From a checkpoint of a small transformer trained on Wikipedia.
Size: 12 layers, width 384, MLP 1536 squared ReLU, vocabulary 32000, 45.8M parameters.
Architecture: rotary positions, normalized queries and keys, capped logits.
Training: 342M tokens, 3341 steps.
Each number is 500 + 50 x the weight over its row's rms, rounded and kept within 0 to 999. Layers, rows and columns count from 0. Numbers have three digits each. The size before them is the row's rms in percent of the matrix's.

# layer 4 MLP up, 1536x384, rms 0.113, rows 1482-1535, columns 0-95
100:581558540495446486513553514518494534566522586435549494550565484543403452436541524542491567560522530492532432520425496532534465472438545519501550466344476516522518482469542510417436433605410397467492595546510432485461471482548505529506513477497585483514504514538520551513382449370487499477
110:399412523478418433431598566559507471587520463534528524475524520509451523530401473389487513608498495529501421538584565536437492570425568491597521508558473547471528422496442496514570513504506481472488575489507492538532528343495493487478402497465500495517487561503546472507498568447513425485
106:468544497557553465491427521558527494548529506524473493442502514482441526403435466453472545545537586518532539513471437605548547494431497528517493475523512491496602491524514514481524474412480543474513513513445446503491505487427527531439578479501594436500562569507585496512452459423514506499
090:423489450498395492438588519469495528473549453566589566530496538541560468496522487465490457503467514462441537542470500559510421616572441474399530578489477606501540567583529591557512595520499506623486465516581436434550479454403581504488467506498502485461570565451488496512519563546489540460
100:450525430574518442513526532467433552533571376543468513498462515519473473460573489558465535423527484541519426400467521514498534513423465492513495532487566431578481495547438534482506459524458542477525485528468496584439508585504539524472501450487519412468561545447518418531606491471495383519
099:491457501475462489482465445466518464558547437606382509497418492465549456451480519459503593423474469537508552428500603522545456497561455437527424495497470551449473439367568548507363479419623585527519422466497576511525481452497485515505481523496517429557583514482536503419550421436528577461
104:488519543518541476456476484519414454432498434501533530457489546451601529643489501363460531558510492485436532557409542552503523534495561497622466488476405469520416399461438482435511519506434603577421455553462431392596351440501457528427451532447430539543572540385486501506526524516401470508
090:556506531532561554565502403546510523545530482451556504460518498417476506522496566466452566459435498533445432405490475463534476578545458487502498538564451431477461528482454454517526468532510466507489585525460473520481468540538597524514498502429534422526508571523603540529514405466492486422
101:528450550477479492542626597558528546470568417488531487458474582525536506531452531516498521506472456436493388404462497584545494558517547490489573493449500470499483538537510523496488500458572380449487538474479480547508611548476590513487540458492528504561493552520414511477597444508478435491
111:567513407470478593509437538501453577453550542581615553535528420523537433469574508553489482458543513478517547463503454456389509524455485432635514453514516544435575509483525510467532535458518422513579492478484499528512428494434517485399529395577460550548527520470490493488482571492486510561
087:619461550557487573392494458463476568456525507520433465406509489518505458367576503482536499486444499606460474452528556541506542513504484404435491494587521585408451470508568476588403545464488446479504450570499528440524481448565592504475527413534500490567553582463425527506477464476585567557
102:498573507502553562531454491409496471451481376443444479425540441523548478534510538433566504462584491456522647591618403520617544501525569485521549528434543501578577528526413523546477467527480521373523471437514441552477542420523516517565472429443519553449519506508561485542491434480486505525
104:530574467529422592496573584551455462469489548406533514473577536491549530405597505452548505563502471469442414560528558468590497536502548525549521467513423443491513407529536526502450547470457547498552534432511496418543525471524396445520528533536482522533511517436554498560542503442504477560
093:480608454425430559515498578486447478474462473580529552457517481501582444583498448483532478489451435485576464521494478563566439499527483594544585556580449469495441491553550528501420506529488480487483483596460482467468524497418509570481481558499571518573426466444484530570581508629472456476
098:521484504533496516490505514587504564527489470416422482520472456457486500437480438496569449505459474515492554444588502549475434550468477423480499413378568451451534468434513510587408565467539496471453471485415624456543628451444464550462549522553605525539461492483514462524415535553444551492
099:454402469491475507418436489515620445531560553479463525507628543519484504519523457406521479495490486572519584427509496510473394415500579578441496527461421445464465489509511419543453618530491578590459487578510526439576514531478560513514541352507476417522480519525451470535514503544612518621
104:530547563552418469498521500513470516439494522501567500529443562474505571462465448411565480407468554491562491522462392474439585457509482468469521439481481521401552440554463518555425563534356507474470599484569447449538555521429448536418510434532560451509554423555506499502452457414413414423
099:483462546498471517430502524518521535531501538494522510564457504535570438531478449586372524427416453491453456479551543467558485534517497535446467492527592478547511447515497487476512605563515431502464524548528457499444604457425537521456348523463356506559511520526517583522609432530439427492
098:517394596498590568491573442524468453456415393478514499475515524497495537518511547478566525484561501551512433434590487496590613432469473421548452559479576544575505447466580494492448564443467487512531487490477524508529545548494532458459543510536413547603524546463404518507536545492518461436
104:532442492469421568445528536571504449451557531485595501503501514549501523501553491472481521455448488434487524556511508517448572480646515570484509463554545391420589524500527499540578536583556547473519476524559420439418463512463381418475468459506409515472456511448464489613481490517664443622
098:527476504576508477438489469509502494428554464536520555452535506441530502409475472535518570490436499561472437542609474357508578497506562486503522507547495577495530511388508448546524493475558496521511552446562554539452481469477330542559515465514477545549527567563483452551494406502434434443
092:515555536533448471473517550505419541514560564597496429526508488484480596447554502525430571555507563469568554509465504414577516542554492521572391560524506469567519526470519451546429516540521478531481611461543428533462596431559563542570559484535518519376520486519461454508560557566579497472
099:404458495502552435465531550458456542521546499523589510432548571490593586481453510393555530501501517449545426490437519552429578599514503438431548534558449469526534526481601407512454599448442458581473496422489438529430543554540529434503472520457533507426438494457435508473633603472460491510
098:457420478464465509513418535434502475455532510440560397526503431560505489542436419508508427625496415587449546451475531432517503419575594512529491543455484488576491552495514519514468540446488464522421534541505483505498461507473524436430453448516451514488510530495461526446395507503522535499
092:506514426477559502453500452521477538496539510475507541393500528482557466503519471512478502415477516493456539437515563528459512476416548507499450476472478525522470568455523469459517637465508438493542513535609530467512485533517510510513544519459544530534508447419478462478532441441458441554
101:471556531479571509433414584523525483545458458491545431485519495522455473555449536456603480503596532480477568512464474553455541515446601476474487492486536543532533480460506493504513390377534490492453563493443438455452523493489441597448489537490574456555535540461479483416486470506403460549
101:537400509463468512470547465487555479442414587489496611396492431474540491451493542506510481490453432496546431497488583474500551467499459461523531567575425604526390530539618448547370462426456467510493386645470527469569507535571572556427451477498598421488514585486502397537561440526482460506
108:446374549567455543538485456503477594468451510441546518560488553452411493520566374512504480502524450465545520507524486597518506511440489444564464543541543599414458530549480462487471543460535566457516375500463543475521447480571541516480542473524435432550505456534464511436495547494531464433
097:483457531451489409497570527487456470449511521475439539496521627604478485529482394502438488561490564494544528502500518567471607415517482562523511510595552455547520539576536517540576467527398485491515500440437515539413476514494402458578501437535511434600454522399563516458416496487475483499
094:447494563423445467440532520625525471513587458525496494449456556412518509487528550390508448516451528399533559537496542413552535543519570534514467492517547503496563510489470564581544467438486453455527477481476533441489480438515506527579507535534457561500435522450601521468567546670451500402
101:496393493496526500593490529443550516594555498619510504563463518577500552479523502467445408513536437444450532469486496445433486504506602432535474462549620485447498603499523509468450570553397500473480450547546499571460476527547452501446491504521515540530449481517477414555523474515427494598
093:551518505538385398514496551646526439447438473465524415529416461558498461548511605527526479459465437471525509491567582574533430508449539508576475464434472476383449508562559482542501438458400482427550502413520531556562532509391538478475483544388534544608400525522462454393482493514531494538
100:508401565508458493520575490524504477459495470439579427447530515427411491468542492474549464457553506496494494477444557499524462476408486407570491561556535473553461434513419542576481542520525533576544518428452582466523535496470525468514532519557493436465519455488532503418553421484492506435
096:472569604546515414473438416565445478594478516519437499622475444473493547455457494550465496522474523514483487607545431468483510516498473597432515429506432540450497436461521560477505399630467438459498442583454408548497518509388492500530534407521460451475389508500432475446505442449486457546
092:608497451470576459451502444530505440563519550546482451497470495572449524431529460496445520516485596429495545497488422556557569482495532485509528578445520464551502448448522507516513556498473455462519535435473499539547544495509498496531435501542489566507482530338440485505541440460568388470
106:524497526577537450563546480535413488508490576493566511504513503465428566456539457447393559525560424571520379592556470396541522523556473577458499543475498467481480444484493568552464570597383548633491438509543530559536455450489493501312557551441586555509507531488475551555488608546567454520
103:581511466478497504510453524435468515483555475443454477506538531491470547390521434520447562437451491558548546591454479589500570509493569503522528484548509558517519589489507438514470446455562389483493472417539513583492585479493480486537623510507493499444442446499504596527480454527525608411
101:466424495516489429435562575530539493484500551443541536502413462498449531537468519523477457504584543576500441550452473509472549522419549352539532485567499434506566471533535543475558524495523506474525524562464459500565491559478523454453576467518550512605554434511422481480481494466599500531
098:534459499577549469442444447522605485511482473551527457506488583549478436532501397442459526478392606515553546524412473543550526456585446481577470458472554471552494549511500457497537525478549450544582496583463471475462514452507489489545523497483489535515480543481573414501608500494516508384
107:466395419512421448517507387393511556358418469537522535457557441445584498451487518463444473499498538520548543488544463589524392561467458474520480530528478520367514424560508519468418421570573422480465460537507502540431552461448518512449508523583548492572535446473540497420587463557534483505
105:543543559514416543437436600572567480520516576422439572524444529491479564424473487445504499497498530461464551465467540571483608506511532526512501473471435510494506501488501454389441491465559537586491494429509467523487452509457532507444512522451585552590521456521524502448485545584527481493
097:455521545612468508487495469474533499472531498479475494546506466498589449437474476487523539515504549445424489521504451440556493504470528512463451469506468416443459596510523549503496519487461492533503428481451371609525440479465567486476527585541438467535494541516503530560524492527513456536
101:550635405470483413494574491474578513494522576415511469454414464456540533431586407495521452511484448463575569469502478434582579496597495387532581424533435491553519535567507451497509461410495422424474491462448477451547537538561493558550419476380462477527438533524516444516550482473561531563
108:531504542411489554598547478478543478441481494458544563497598522467506482447478542472429502583476495482466446493616474530368519556403497504491429443521477431500524428536447486449449583462597441479563453497467437543470497491573505513504425524469511469568499550495503511493401423533529525526
100:456483398522488470465456582520469463546534508523498499433476518515536555454519467514526478557491570490453483533444518557443504561535515474447489467545471472557432611450456513433428438465454489506427502583552461475487522414454523440461480481434439504550473491489539631417510428489536355541
102:507576495510445419491482505478523466481488440474412512516507545365561486454561529488535510583555499516536447569503498483494574451451522520492449545431490478547494507433478521507496514488615534528535404423458597584460530558472512392501409528520528513404452554470561522480578382559513460598
106:537557571431483573530432504552495423548522502449531543569512556416473490538571476500480508528475462512411489569512472527570468490521493593477458452482461507465475448578527451438527531555576488453466628497514516471530557446525522521595455516536504439558502625499465496520401515556518454534
101:518427613439560538409537527539585599503424475524499538563525538571545474460547475489537475489438321473513486509448436603452475531592568496446531421581556428482454443594529575540437511487511517562513529433554507556481486462421494539544530521478500538558527382451589430537461525468515496467
097:468593557406429490532378550480470607521542527547511526461545559460618481432504511574543491480548507365559491544511468555504510497605528494462574512533472441421544578465512442577465538479513564547444534508556488558411570491555502560569586610438436470462538499498491514515558536444477481579
110:560471581412505405549485568523511450470534489483455625476556591513473592526513472567540391392513511531540530500521468638481503507535506539524466561482598488445403529535551496535489540485440500449438570506504497542498497492481552506548457555489479545564446456450543451513512512617470449465
098:449587553500502501572462528598511502524552440541450486412543484498524529505481499454468527527505432445521480505479471545547565608524414440519484496490537508602598537489502502622436423518504516447591530420475523524524518402518540430529504499519501469469473513417531515480524452449471586412
099:421613417569411447549459443525588574490488437468557527538481499503571376583464461552479447524488607559544575463426455585474462520428573501471463433516500428494535574434534511437550515523495617512458505480509435516533507464471500473501534544568504520552504511505424519488447458473518490501
098:489505454465539445474528479659395535553452492414527505539439481447494520434531498504490550521505577383520534552531489617487494560540476433493388521527503488538462520508642544476471526490437447557523521568560490476389483464534546511531519579464510504519437506518523457488532500476489527514
099:548531573467454506505539397547510469479448460551448490532450499546470466520483525475543496440529508453465421606597568427492452499541413457425516500434507524557538490433509502443516438541527406456568576492542455455465523387387476396529470500609465475435557446506531468503546486553515433490